Weights of a small transformer language model.
Size: vocabulary 2048, 21.3M parameters.
Training: a variant of Muon for these matrices, 827M tokens, 3154 steps.
Each number is 500 + 25 x the weight over its row's rms, rounded and kept within 0 to 999. Layers, rows and columns count from 0. Numbers have three digits each. The size before them is the row's rms in percent of the matrix's.

# v: layer 9 attention value, 256x256, rms 0.0441, rows 40-127, columns 64-95
# o: layer 9 attention output (transposed), 256x256, rms 0.149, rows 40-127, columns 64-95
# q: layer 9 attention query, 256x256, rms 0.08, rows 128-219, columns 64-95
# k: layer 9 attention key, 256x256, rms 0.0768, rows 128-219, columns 64-95
v40 110:559491499493482474481437514506487454497499508484502498481498450503476472484533554461512483462478
o40 091:449493494487504509521523506515529527524523515504477503515535534475495498536498479481521484536506
v41 099:460572490486486494471510525540528502494475522554501531508487494514507521517523482459492496492516
o41 087:532471508516486530488494501461493514485494507477494465500507481516512481492494465519523536483498
v42 096:532544548490502505539501544513498533456537500490467495507485483513527516485498541533476521468496
o42 088:461463482463516489471493469480502527525448509524520485480506499531460512526504500477519488575518
v43 104:450451508546483559506508577518503483517474546532505499450550514510492482493524503478471476471501
o43 095:538514490533539468501496457501406519486548470469483460539492444507518503549502545516517521529498
v44 102:547478508480487493513532538505538497542519459434537477484484533482460481562494471496505477501579
o44 101:483526517499499529502511487512498510515516528516509512528507517484504505444496531479497553470447
v45 116:507530502493515494553481478478528521543493506519494508487544494499489521486488497467493545513465
o45 112:501478511503496498526513513479475495475509497512542500515514511507494490512492505518510458454491
v46 108:517502521466511465454542497470503542479488505530464506501501487541516514484466525507530518545488
o46 107:502527513541494501495480493497527482526486514537560498492479510472485489516552462521509491463487
v47 103:503443464498504494517465488509538516517531490486480510509541507523523510461488491483444507438549
o47 104:509536486499530477510489491519495504506530505478507490463501474517485460474491544502522523534442
v48 088:474507503514517449526470535454492517519525523511533513437513492532480517464472507520486510537500
o48 079:504491525481476500518443489503525485495505474511439476529479475507526535548489460499522503479520
v49 107:491477478492508540517516516511471486493501485480507488519488481500465510511464517457505477484556
o49 100:529501512511502485509494497510504515515493482492511502472508493516504470497547494532533523516492
v50 095:428487536538536524497456485504484527464553514497491502530556518519452490489506517508512503522514
o50 085:553528514486471489503531536513491474526452461496514457478479499520530492523490508533474501467505
v51 096:468537495476483513584515477505467502489494499541514527572517505495530473499481485500468447456462
o51 093:519477469489530462451480513486493525502510514476517473430453523486502517509490524496495546542548
v52 094:521504528460471494500474535503450494535470531496484507512498533512494535559466486524516472454497
o52 087:475481486521488494487527510491489523483534467504510477564500473472465491488550483483513526515506
v53 111:475456496522529494504519512518461534514513513515527543493502485477504518445467483511464494520464
o53 103:495573534470453536496475492506527517494519532512462440504501523495533490516523505480495534463529
v54 098:501511506526493458534498527512504484494524483499465497496514461512526486478505520513479553497495
o54 101:513490515490502521488497500497544475498453522497527506501486526498509494521486472493494517520508
v55 108:490546502508524488485525487562491540513563502475480521445505501488439496502531489500507521516493
o55 108:467468516505515524513476499455503504506462494517528483503526501510543446483467516487511517514544
v56 096:500502525484474502480549525540493473493562471477538486527462543484490484527458524513522488523509
o56 101:499528472524484525545479554497481505475461483530484498494526506478474513504524454480504541480499
v57 096:498505514443537489493508502465457501492496487522460504517549545499514510496500504518539499502515
o57 092:498510480486480535498490491542492489529507531509506485514470505506460479504506481511494482475456
v58 099:548470541513514510515490505503533532498456498535484482528529510501500516515473483499497494486477
o58 097:525509518506463508481506503467453511457508473489543521486511493514454518493497492524501468480500
v59 106:498520483513496564478495520499531501489515517471483484525486466495508532547503488479515473484499
o59 103:477494518505500470528517484542422521489481506507545532494524446530499491452477540478488507512495
v60 104:513464478495527506501477527496476497480459553521524513480488519523525530503505488544528493503534
o60 107:494533522492486484478520516533471487506535464456479487504486473485507452467523532508464523497492
v61 104:478469505502514466464520528525503558500510497497537489513468468488430512504475484502509472523540
o61 085:489566526495532506495500546495482464516468504489496507516532545504509523484515542510482501493508
v62 100:493509487475471472535456518506521505511486474497499519497493538570454479540505534487526501470482
o62 108:479507537540523528479499508481506483485493524508491479507474511461511519491474451520444479488532
v63 102:471506511523478486544433489510512497503536473484487526495503493514474470511526496517496500466484
o63 110:556500508507511513463554508523483550511492489503499477513475534499566511506465560475482480499525
v64 106:524512517530490500473490497507480489500485482536494505495519519540489513492501487495598477503462
o64 104:476524479524529518483510519501497482493534495470493501493494514458546487483470489526424494461504
v65 096:475532512504500506523489465472458550481484500491493540479506533488482493473423485524470498501449
o65 093:503466528514523486494439555521519452492490478485507464497497471488519455527534481507496512500512
v66 105:486536545512484472498516522495491444480547517480498491500534501524532492451450498518472493464471
o66 111:509466421466516511546499469481513543480473507510493515456496494479476500563487524483534473505475
v67 092:466507523501489525458488502525487450469500454530526486474501546519512501498492512504488487506563
o67 092:522486508496492511503517481484478520517517508491489509477514438483474477503514472492519523492486
v68 095:482541510531520504479533509512495540487560491494504507503529443533538466534472558481482511496480
o68 092:509453479485476456537537479506491489532429488460483504483479497473481523470539418504487480519512
v69 096:494518528535541482471508515466502534507529467495510490522481510534495507495488499485524494536475
o69 103:483500476450478518519472482536510488502485535521501519472480507473491501490511541544517471473518
v70 097:473496495472524514520496506502480492541441523484513495474497482486561518494540458544523475484519
o70 093:519487515526498454532459524486533508485522472481451492541485515491452512527475531482518491486467
v71 105:479478507476484467505557480541514516511540487544463501514533487523522478480522488528533489453514
o71 109:505496484488502490521500480481539510511482468438493542482475491476478515559477504523479498501495
v72 096:514472518498511492486511480542530536508516498451532525490512540550472540497549484508468503490522
o72 099:490528471496523472478481532482519491485469529501489494526512523467535466526480498491465490534507
v73 101:516463498483484537461512422526530464542503485477501523497489561520486515560521510491489528472511
o73 111:506549474563518488500498556493511512499484492542514511519553533475490480483506513516477492492487
v74 106:486484511489469526468475517505497498476531484544514502504556508506463500494479564500495496504488
o74 088:515519487502527497489487517481500457490488537480541474486448492482545538519525453515503499478458
v75 113:461548473489525549520489500515533553488509457517506512505504459470513490535542521525485489464504
o75 105:475457502519478441509528476531467469531485524500490505487493545521496517479448483517524470540501
v76 110:521494490555537461526523527521533486533499523440494529478455486456482511461528510478526506488551
o76 100:488492508464463508474472456509500540481519483544488510514547478538538442465503505489473480528455
v77 105:459443441469483495487549525486547477480525458564488519506477521478485544492527512451448539492549
o77 109:503524528484501539492509496523453505538489525475528476470511482509495455509500456530532496509475
v78 087:483499507559492547507499486508497502511468516540489515504561526503500486505551449519511528504436
o78 083:503492506500515469481542521454485489466530485476494500479498488516505503489450558474466501500551
v79 105:511493475544472493487485521491479484469470505522477519525487489518488547474550514524534508440512
o79 108:542483506490497529489529523535497480502547506491570493498544510446506498509452459482482497519518
v80 103:539537511520504498505528483459470529502487531478489487513470489519489479487521493483510508531456
o80 104:481473498512461481502506495507551472468541464535524516477540476506513512515496519529522494466529
v81 095:468489475488508499509519450480519497502487502526493500489516522526523550512535489476521537517511
o81 094:537468476522495508530543511510505518499495519508504499531509481461508473498494491530502479482460
v82 096:455511474513503515494511493455491550511467477494493500502485522477523527572506511544510481496521
o82 090:535535522499469508512515522578468491487490473483451521476554521478500502478507491499504489490484
v83 108:489503482480501425526488493521490479524505509533494501549572521492525500472461499509492489516519
o83 106:493500493479458548480507462511529545478480492453522481434476489495497483507535427517510498484484
v84 114:497487489447508471492540531515497493481498522510494482518474472502528487472537476461507500493536
o84 097:515514516503455513523459481448506512497492494515503521511492557522510526492541514542486485529465
v85 097:480486528513478528464499491478467513490502524470542491506514506478528496479505498503519451505454
o85 104:514550525522547467481503514517506519486506475507477480476458506500453474514513510473469539475521
v86 101:514542444511507492497476498511480514531493503540500495485515477482481520514527479516446505483530
o86 103:494485491486493501502513520530533514493480506440537522531454566510530472466480483500512506504485
v87 106:474470541465533472522491510437489478513495506486506526498512433467520457451484495555500490525552
o87 108:491510476524520532505519537543471525497505484530481461480497509544504533541513499458509499495506
v88 096:498472502463519520507490462470460421509498500481496531448493537478484448494450466479478503503506
o88 087:503559493505495480484473539500555524482535504515509540540495481493479513499530531532569521475529
v89 109:515531527487467521485491465539510495490513494514449533518508411539536486527427514511513533501504
o89 106:484499497507494453502525520483487507470505524472532480471466531493466523488519486486506489469513
v90 097:456535521508492483479496468505513538489485476478509457529530544454475499504496443456486508501474
o90 086:508446512509483548498527529544464450509531530547489534468430466527513488488516572553539517529506
v91 107:491483483504511486523500523493529446564473519520530491481500520492549501480452517445487460504460
o91 112:478533520526497486470487446483522528446524479488509531531512475501471513507528526509460525514574
v92 101:500514492466500507521496475424511511536488510482476529497460538494508509464523491500463474523527
o92 104:487496542519513488491501505568528485496516495537499454495526485496496511522490466516504509481482
v93 108:501546477481491511510535489458533487447524439517525514483494476495502501498491479465508498543474
o93 099:500453532526478480555473527531461476504446547465480485477476525484487516518508528515487545489511
v94 107:476505514532493488481499530490508474479487498460475507468487530519546558528524502513491460486499
o94 103:535536548529535508473513484532520502494478504553464496502526480476479507497500493504531482516494
v95 099:485541482564474475495467563504504512485522513502536503494510502464510472495531511458539470504509
o95 098:483482555463550487484503477490471483507461495484463487492466500492510536488465482516469507496514
v96 108:496516494565513517504514481498510523559528480511509507502464491495447516496503529537456483493474
o96 104:534512453509488486490514525496475450453513467468490479479518491540550499495500477487518531462527
v97 099:519505532540495520485511465484513507470563524504504504505461463528528485544470519458492521459518
o97 097:520492458470473490496530486490515494481463478510535545457521479472503522472532473528483449511503
v98 107:540481501474512536488485491467467571521558504520489530523514508510488469534559519510473515501545
o98 100:486562557508471494481477511468532457466476486486492485491552516533495537488482509465527504515451
v99 109:523510482506506528493532497500466514511476538477556522478452548516507476519525479490527556453488
o99 113:465512501507526461479484512499515497504479452520493464481573480471547517491478519520470519512520
v100 111:529502540517467450536499482476511502508520482510491513480477521496497488466514513530504521487521
o100 107:498471477523519524486521471502520523511460528529478518511529518480510503510469496476504484494473
v101 098:505507494494495483511502488496518472539490531501524488505499543546486517525531485493505504518500
o101 097:461504527515463525497485517528507531523475479486444486463501475471502477451483474517496508529495
v102 109:503549509462486513452475501542477503515543489540524487465527488515493495487518535498540522508511
o102 109:507432478545504474512514500492520513517501536434489480549474508498475484479502435500478483489463
v103 100:537481467472500486529459483496481511518453472490495494516524495494526502475509482505471503515541
o103 089:458494504495483487500535493507497482501537552504551528501461473510496511532502501515495456498456
v104 101:469489498532548493510482533480564519512563504477488518477546508496504525523506488464482510525507
o104 099:530490511484459493484474508496469494490492531548504485500467513503479508474504491520512482488482
v105 098:544529448510511493514465558486491511541478463528500487541510514488510499477486509502490531519475
o105 098:495443512488543544477526450556515492473494519480494499447501509511488516522513471483528485509508
v106 104:513467538478510510515518456491497511484446504505488533544456507475461459526550516487423508503533
o106 086:508526485509522480513458519450484519493524507509506471492511505506493530477481429493514486478496
v107 096:502498582483501539509497472455483497461503512445481544473477453474514447464491493500494511505547
o107 099:518514449475521460522491525509529498503486474558486467514517508496528508503515499507499480491484
v108 101:490487510526503496479528501501550496493458530483484489483535540537490498459494495490483496478525
o108 100:530510483476452534477492487516486507535512486490491510521502502514516492541513512500540476501482
v109 093:508488532493499536477522523494491509511506460475510492500479487490498503497481438488488539528494
o109 091:526500515511506467563484477481494520513510549477493536521514497504492463501480529494535474479526
v110 100:472517498509492529557477497465498497507468512517495502460476495493551551490536490525476517494473
o110 093:525486547490510484478469497520548532461531519506499485526464500485519491501491497494490477487501
v111 072:442472500471530479510503558489541528460465526500535482498521477540502477530511499500487469501506
o111 058:543522506528486491502500485513449460511503482502458507489476509445510577484497543482502487508500
v112 108:484499488465517570464495522507487524535509503509530502491488480493468550514546551480502501507490
o112 107:463503504505499477528517478496513496459473494500488511535509512543498491505435470506503488507499
v113 085:537562478557501477471458536481452528508460521460484458489500493492524491508501518513533476506519
o113 079:439490537463516475493549468508489481488511481538536530510508509477494514486479531502482537508510
v114 100:551509498506519540494455498475531472479578465492465498509505494549486456535491491543531481544492
o114 103:486523484508476504510538489526456528513462518497508490464475469481492514475495475482502507457505
v115 093:529517484511510491486419481494477539524474543485454515483480514483513544490536454487483506498506
o115 091:499464478533489531491540556581530474495466455532522469545488498534499504501475512505523513456465
v116 095:486516486448528483509498489516479508518495460536517499493481521478432561533501479495501508548490
o116 086:508471474523517507526483511476464443463523521498498535500499480507522440497486527485528505487496
v117 105:541514494490499442441467484484440535480492459493518510563466492515463490499453538482515513535469
o117 108:515521527482474532560520500519508460512492526501490495449500507467498522485514471494497466477509
v118 113:494537512467478521536506534546502538512494465499517519507517535443514492511512474435498487472460
o118 108:524451527490501492506505470444476497504513547500490492509484494528485518540496507498498495544506
v119 090:520483467479495492510529510566521492490490434556492495491513521491491488484517506485488515437513
o119 088:505491498508496575491485508485463508497509490434537491478483500521506500523441537485493482525465
v120 101:529497440505496467456475467479467498505454450488509511486513506463516546531515502527508543516494
o120 090:500542560515520504499507526531512502486572502519526491542507508497456504471476513484494492489497
v121 106:450472459522504483505508499502479499543509503532498533531458515552473475450488494481534526515460
o121 123:552562506491510534477470496526554519502531534459518487494513505479509560488534489516448475479522
v122 100:493522488506489494507546502428501503494499528498508522489531462496533505455475519507501525509487
o122 093:534483503486504507536496506582470507533500462468507510492471497508473508537506500483498512480506
v123 112:502494503488494484504480500493482490541513521499498506482471516525546492514533513488540507511486
o123 106:501510519526520534470490501491507475467474486523469518498524509474470483493479509501452498468500
v124 103:483467533498494506542496492507497486558504480493459499516531471489458512479536482488551484506528
o124 104:503505478495496526529516448489515486472478510481520483484501515505512509476492548536462517472479
v125 109:531529485490514521494476554503509467520505515505502510496541478507458496480473518494498505495490
o125 107:472490509474494483543494421493471547448535470513543470514441476521523475499521464509481507520532
v126 104:463535485481512492524465461493533477534506537499494501495475494470499485535496470504438548482436
o126 108:530451517486528497497476594498516503503532514493513475492505495517519535442524481503497517532532
v127 107:497550507531519503492497525504513513455469518479512523508503523537485548502452516505488506480452
o127 110:469482478526477510487514516496476481517520525508516476482494454482543469512525442479514496510510
q128 102:514524523547532519485492519495499481503506529451494484462514518526515503506522525493522494515542
k128 097:472505464544513504502529491497477499556535552500507502460517535543523494531500498524505486501540
q129 104:518492490519510566502481535515481485511476468514507483477531489514469483483487463526467513512523
k129 103:501484513509518517485499480505474502450497494459475498518459512489505473466518497546547500509493
q130 100:504457543514525499482479529522467471504449525512531513479485530519510483476512463471506530482530
k130 109:509475514514543497500482553504447518464497536549481523503522523507513505513496495514462470478495
q131 095:513486519504489488451484491525500497534506481514453534480511500552506529546493516508554499524509
k131 103:506483508514502494498518547517490494500501514538460498532484495526497514454508521492500551532508
q132 096:516503498476465509492532509508476503514535472498496512510462491485499482515458518513455481526523
k132 106:480495474483501512479456520468475522519515444518498484512505525494521494491495511464487525499489
q133 096:504556505511489518495522459527529512510480538515535518493475500486505467542504507463473478519499
k133 105:490510529510527465480524440455450495488474547529530473535523502484516505534465515541517505482484
q134 106:534450503465497471516536513529493495489537541480489492530534510540527514521542483504450542506508
k134 101:528523485484475542485538505499484497514498512504496481519504511491516500468514532508473539516479
q135 112:448533521497505510521473440512485494499503510451506482543533503539491455530502516530524541499521
k135 106:507525488507478532468501468508532482518483528510508514498510503490511456517508494530492490508487
q136 100:501488496483519504585520457482461489476496507464492493495485492516534521499490515545491463492493
k136 100:511460511509478452474552494530502489507509527476480501470498494526474490512452481474514489510475
q137 107:500521501481499498474493509487510489455512447470482487551529446466535475561466534473505500507507
k137 116:514504488492548530513488481491477495489489443455528501476554529512486468489496473491492466491556
q138 105:532512502470490447488493516480511512511489516535493490511526517527480502528511451500494475502499
k138 103:511510517496523492518530531497476481497485454506465477486543508507546495491531480480467537522510
q139 105:458472482498529513519519480526503515493541469454512505488504458509523485472525539480520509476515
k139 107:453474491480488493509542521497523497477530484510506511482496489514507564529484532512503486476512
q140 103:495499531487518472511506495515508482469485504475479502493507524504536526505480540485467503521466
k140 106:487501486524515498510506498547471455494469484503465494501478510526527518543462530501502504486518
q141 099:465504510508511486515490469497522557487501505535478526494519503505497493558525501476569525485491
k141 110:498491532505522490502502465461508538513451523525486504472545489524503503558554501465505500501503
q142 104:524467489529525501503538528520525503497505512544527551490469483546494481500467561510551526519520
k142 108:533500555492474467503507493522487466525485501524480553436501482523499497516490507525515493561524
q143 114:519500492511521510540491521496510491472543476520514491542511488457529478502455505521516505466520
k143 110:512470495499501476499490499474504510509499515503507488516452487502551515460498499528464529511521
q144 095:527491471488472494522484480511500491492471494467544474456489519516518520453488520494482517492538
k144 105:518500503471429497518497552521519487485497508473486494489495543491530454500556524487511517492518
q145 101:514521499536477492524555457505519498492511461524482547513549505539453520536506512517473495512498
k145 113:538521551492540451476472512476482453515527473452517477510486502510481487518507526501495498554486
q146 106:511490529537506484456492482500491472474474501467512488517488467480488524477518483496477523486499
k146 104:505501527530511501500510524496513516468487465448482510528547487504534492489528487529458534489485
q147 103:510505500505493504505505492460527538510537476511491484485496477509499474476548487540508489505497
k147 104:476471492518546518551534523494518474515515492563531531473511487488492520465511515473514494513487
q148 102:505493512474494490532504523482475496542543496460476536460485484506482522487485446521484511497522
k148 107:518503464514510483531524467487459493484527477466524488525499474505458531508498467462503474509524
q149 104:486462502516489490509453472470490490499418498464498526521545527556507499494509481511496482489499
k149 104:525525472531506521525456439546512482486466495463510519494480510509517517519508538496493504514494
q150 105:530485480520511480479516482476480471511500507491497493562565510490517480518458525501536478524554
k150 104:489495436539493461507495514473481484508464516505507485530519492494511504480503479528551510511495
q151 104:429518515504468505433509519466543526494506518449526511442459454504554483514517526491509486505509
k151 102:521466467521523502422527520472526454512500504563515541528528503481526475509493512536478493512499
q152 101:491439484495526527468532485509455506563511517498515499513479510470480496488526504488478529538521
k152 105:482499506519505514494503521483501509528507510453489508476449491509484519475505487489462498489481
q153 109:518506500509507483492476476503505492514498505478504528474518487499490494491522538502490502466513
k153 105:474470491542511470502450502510509485496505493459522486499488461505472521479537534526481511467559
q154 101:473479490506484484512488459502494490473519496519522480507515481509498475490480485502486507528509
k154 104:490520531538473533509513492514445549509498503475524474562510520446476478476470499505512526496488
q155 109:483515473415514450533494478495518530472482494487523544509493505480489498476501487515514519469479
k155 107:499520463461515487506501453537500482483478519427503483509528542445445505547526542488519543535495
q156 104:509479487498477474501502493464541503489503518553488505555490524523469451448516534484515525538451
k156 115:483488497485541444534497505445540523498497522519496495517514556483515442462494519504483526523499
q157 099:517509480559512535468502517510530487482502499511488520528476460480471520500516482474484483513522
k157 095:505485459534501498470475521489528488516494526526479539549507486458468499537441475455499500502474
q158 093:453568449478497534508481484489511511501477508574513469510526492518494466504490551491520509520520
k158 110:501493494459502534521490446470467529529492526489524513471519542530492469519461518512510482543486
q159 110:451473513484510473494488518487509497500435535513531514478498470488509521473490473511512526538488
k159 114:511475503499554473539490483492470527531460489505484507494475516487510494516519527503490472491486
q160 093:466483489488481459496504519500475527533484519507490509459529526551486472551499456513506496487493
k160 104:532513498563509468515488496470519540476512536445509508488492518510511507479517520497465460512485
q161 111:505530491524508493512477511537483506485516464449495563516527479479476496544482538483462468463473
k161 109:527452529476488513511464534457491485525509490483486514516461484474541499522449518509515566501492
q162 104:503525483503507519515482525481482519514490468533494472469477498461440521459447452458501515505523
k162 102:504486534527495488496490503536480505527526480541438493492468483455501503468454507481519506488493
q163 108:536508481495479518454500502497498515487481474478473458526519479542477534525500482515491505498517
k163 089:547491518468484488507498487555500477432516495468501540570521496503493534512465463529526462522513
q164 100:506526538495513521500523456541463466510550484459521506497489469517466488507490475545512539490490
k164 101:499528541504504503473529524548456491550492487495554483439491499502462467460505482505516493512466
q165 101:508472510522506538499441488522508495507471511413515491505491475525462524543505461495479480500474
k165 101:460492527527526467502480475513504525490467458484488490522460491555485507543520522483522498519501
q166 105:484452500509514487508547505482536475513440517514533475508541491462498545536505475486467528482545
k166 093:526468501513509465514520518495468516499487494488511489502493485478533499510490517510487482483513
q167 109:539526515525486530439502468494491503501471477504481475511530515515512518503496525439528543486515
k167 110:499497495518478531521470525510492545524481503543470485480497499540501514479474481513496511494495
q168 104:495480523544491480473498517510484463494490524501511514497482476559485510492489545468523483522468
k168 110:472501511488504485533464528474526507511502491535486484482510466535467499513506508519516485541510
q169 109:498495440508454489506501465465534475495483526499422482499494563456509512481481488513519478524527
k169 095:468506456469466497466528533486550524502481542473431512525520512520513483486480482503476510512485
q170 103:480541533537508518532519529531545517492491514459509510473524506503528502462473434495501484480520
k170 114:525465502547497558488478502514512484485497481458519531504504504510470521517491433486519462504492
q171 102:523473506481467532505482543507492528482484520480518520504473498497523479503518471552505523523484
k171 099:476560539502498511521487542539520508519496486485549508504489510521481491451486505510515483493447
q172 111:527495524498451524537503507488505517507463524538469531495521512481498495504509505499506494500454
k172 114:512499507514453483498513484461495501493483535482506503487546512516534521511538526510497511495487
q173 113:520528497452498479548482531482510478524527468482473514502519471511537507510506491527483516479487
k173 104:528465488506488477540508454513507493455525469459554506511516514514519495473500489502543553519527
q174 100:503496514519494489494536539531497501499440440506525502503514537469566483452507524496473486465479
k174 108:505488482508515521503549548472516512498442452488483444494459491468490517502537513472454530500506
q175 102:513509516462492474458499524487578490504444496461465495516485524533498492518477490455456475487475
k175 112:479490513452505473514474478506508550519494502460472489515520508475511481474505530516454449510509
q176 094:496506510516486543517530512485513482482480495487475558502476496527492510471483496500475524534526
k176 102:495507483495503516515509501488532484491502483509518479495516505542509513437470477521494488485544
q177 098:484494501479492524496505486523423519497490525483480494525483489530524431449513507548512534502510
k177 108:502506544473478462509515510512475531525477523499494490508522547470558440479518513477468517498506
q178 113:535449486502473496470543508498516484441523534534504462469489492517507536521471511503479520469502
k178 094:519513493511502499555510478480528504491496509512461460467510461475518534521521506471531517486469
q179 103:545489482485492527508515498516504499529475488485486517512499545516501526534513485510529468561496
k179 100:523480465520458508521511508479467467508512533519534471496491468513485494524462488502502496546490
q180 105:511541520507487505502475501444516465468519513462538542467530496479518528519520500464479520477513
k180 114:504484511524489550525501541487497488508485501437503507503449517514474468526513520515501464460523
q181 099:517511500502485553511461545482463498498494497468473490496513518516533491482523475437516483509492
k181 102:491508509513504489531486492472503493499512467473491486479507533514509466478486467542495522510491
q182 101:581501473490488533523496519503474472461480467441518509496491479461487515518491486489520497458517
k182 101:520497488480502510483436487480489479520468488505513496479509491522515477490510455510583484434496
q183 104:495471513475498494551494510468472471463456468513548531494514532462472514471515445489506444515496
k183 101:536467481512528535509500536536464491488485497501496510540490495514485483502473479482501507529508
q184 108:436507488531517469520531577490416469463501500512499516511513538488493467460473478487489498471517
k184 111:463492506506516493508486479493459505457488522514481473515502511523515529512503480510509467504523
q185 108:482506526465467497511491460500511486525475481503501519529531510487499498524509536505527505451473
k185 102:510509436529485508548443513496481483496473493521532521490547547486533481459484508470471464523495
q186 104:508468480506583479466475496466533466531507485493492505518522494465484493481515508493527501497548
k186 092:526546489516504498519553504477521523503469475571493488470523475467455478502504470488500476464504
q187 102:526508515485503506555460540477468508491474455505502496521451480537492504500487520487512498477495
k187 106:524491521487526474485451520530479514503549494545471493494482468487537523495536499506511543494471
q188 101:555477506464502476502543451529489509528503515462463509523505503521547528506517510476457499502495
k188 116:482500517438511480477558517524498502508501496515519537475481521521542511480526512507463535496495
q189 106:478533501520457566548507496488494524528490512545528503460532489519509510505494469530511532507517
k189 106:510459529530480514523490482509513513497502535484537480501512506475488510500509507498501482486518
q190 101:485510519475503512513482483526499496480498483512473470467424514483482517516514465542522489528477
k190 112:472479546421480495496519473539483541487480490510509491467486514489473501520470503529524474511501
q191 104:496514489524500587478527514496524460535496460418478497480513513516532483504451511515473467515498
k191 105:465514499526498532453495531498514534521505469491457484528526484492543487496497479497511494501486
q192 111:511492496472499516510500537525516511459499540446499496518478456482519504478498507510497467497494
k192 096:514520495488550511520445477518464498484470491474516488537462462511522503480488491502526493471497
q193 097:541482526553486531548483492500518485487504518475492488494505501524526460444500506496514487491510
k193 105:492502470520464543548484468490524521495485458496519484471453456510499523548512483486525496487514
q194 095:528531439492495508522509516499517505464517522539475495483526488508513486454428493490508529485520
k194 098:499498491493486522512493553509456544509526495507463484501508451530484465408483501523549475511467
q195 102:476495469520494511470476486492490518458536518535501533501492457514460506478506481520574477479479
k195 112:482490519471471491474514506516496586520523529516518491516545509534488544495507456489501515488483
q196 105:474496516512454506486493484473471507449497480551519537505493497510497488489482518504538481488519
k196 110:529537504495546562491484494508472455474516521476512490526480509463481536513526498499533510512542
q197 100:510476525526502510498516496538519515539504500550499497510497534426509488489504493574502515488523
k197 101:493539537465520458453526536515522485518480475498545511489460500478464506475475516525503487486418
q198 100:471493519498517492511479465490506472459527513498524491505468531461527495492508479486548487494490
k198 110:477477505521507513505474462473518462507492532470512494481450487486497512490504443487466485494519
q199 098:470525511522515507559532466472501473443515466482506521483455481513495462476521484483497520467490
k199 103:518516485481507527512486513475457537481505476559517464495491490474491476518501476553512537454538
q200 097:483495512492516484506517528535488503482545506471435484475486510528504528521493467469448489501490
k200 101:502471515525516482515499488574501508521526470496483497464503500535469487505516466502492495528498
q201 107:490545489504461468458511504486512505527474502518548537533498480499523509509538455561474508491465
k201 106:522532502515486500460553518469478512454528513474502511509528514468499482526509466499494492546514
q202 100:443507495473496508444486541514483452492511495503512500516501535497511524530475508437552458524502
k202 111:481521468491510535475519517508534461507480499476485519482519474494496524546452493526484463503501
q203 101:549480463481529499515455499555469471484485474501554528521511506485505539562496468536557517505504
k203 109:514523457505470490530467518495452513448500499479478471453464517540487517501492470524514525557463
q204 101:487496541533525520484453503524532482513489549499487492513452516533495458503488445459519523495511
k204 099:469501544504472504522464549500494483536481513509515513548487493494490510500523499531507487467503
q205 105:479471519537514510481499514501520449527552549526510480507501524496509462498542523524516469512493
k205 091:509496508567517517501512461508537502519515506517518535537488485484489481501503478497502495484518
q206 103:490488553505509523452498467455477464550499521497479529521512484534501470456476512484549514484458
k206 098:489494485486473513533471500488465502510497493468528527527532516528466451528467499485468489493507
q207 100:518533539503504565510452451449472501507517544526454499484526471474483499456509449499486481518482
k207 108:437516494486482518483478477480528536487518530519496503521511497450498493519507453514524493528515
q208 108:537490453488497541538483474512480499466521496492504506502506498542529517579557500503534476481492
k208 110:498494552471485461530504502478479477498507485527486495527496481515544573502501476429522496504515
q209 103:469442504533490501528543501577523521535511489471480478494476483498508518511453474511532526509511
k209 103:487496567482529537503512530503498531479471498471511487497484498492516480508468434472504503469523
q210 105:510493481537479479487487524509516519523506526487527522512471446455446441506509489473557519485501
k210 099:467470491509475482582518457524512516514507484504526528483472477496527514494524511548488516507548
q211 102:532477524529469501503473530509487508500505450513484512504508467445489493513528507521495521472555
k211 098:514481555525501486533504516491492488515501471496499502484515471459473511480479501531503540471529
q212 096:515448528478479524502527472496532520521453486533473506493485516484506441496500508513507508510499
k212 104:469492486511503517504526496510465474515463513542504491514529497464544491534491463516523479498490
q213 100:456510483443462531459499467510503506481512519509516470513533455478510473479484520525501503477494
k213 106:483499456506507512511536510493526503490492504488499464487517465469474502469498526501479510513464
q214 103:465461502493539473536501475535482416536482502463465492538534494525537484543459538495485506519520
k214 103:517516495500528470485490474490474496550455533481478497518528515509489528539499509522478513484533
q215 100:496523520518496540475553494479502519545473522492478488499474487515420539509476491512477504447459
k215 106:505486534556503508480542471491498526525523487495486547487481502504492490519486529532509508504507
q216 101:526490492505533479542504535455511491498505479476486465493544496511515441512507508496530509503503
k216 110:486470485496518496544493490517493530477496521508529527467509505498496460492475499510467501468485
q217 101:532513473486501453495496505503495478512494484553491510518480506522533487511465491509525524494488
k217 106:473554521515494458519473530491535498501467497507501491531498491538489508561481493508473513498514
q218 101:516503473554510541519484530490464503484514459470503507501483509492477511507497488486463524522484
k218 103:532508468522498519506504478527486485502461452522516539478499494535496472515518419516476530535507
q219 095:527489481517510508528462463498468465505484471542538510470480475502523491490498525505514500491463
k219 102:459491470496478491504493514499516498436547488464500490514466459497537456541514487506487545482474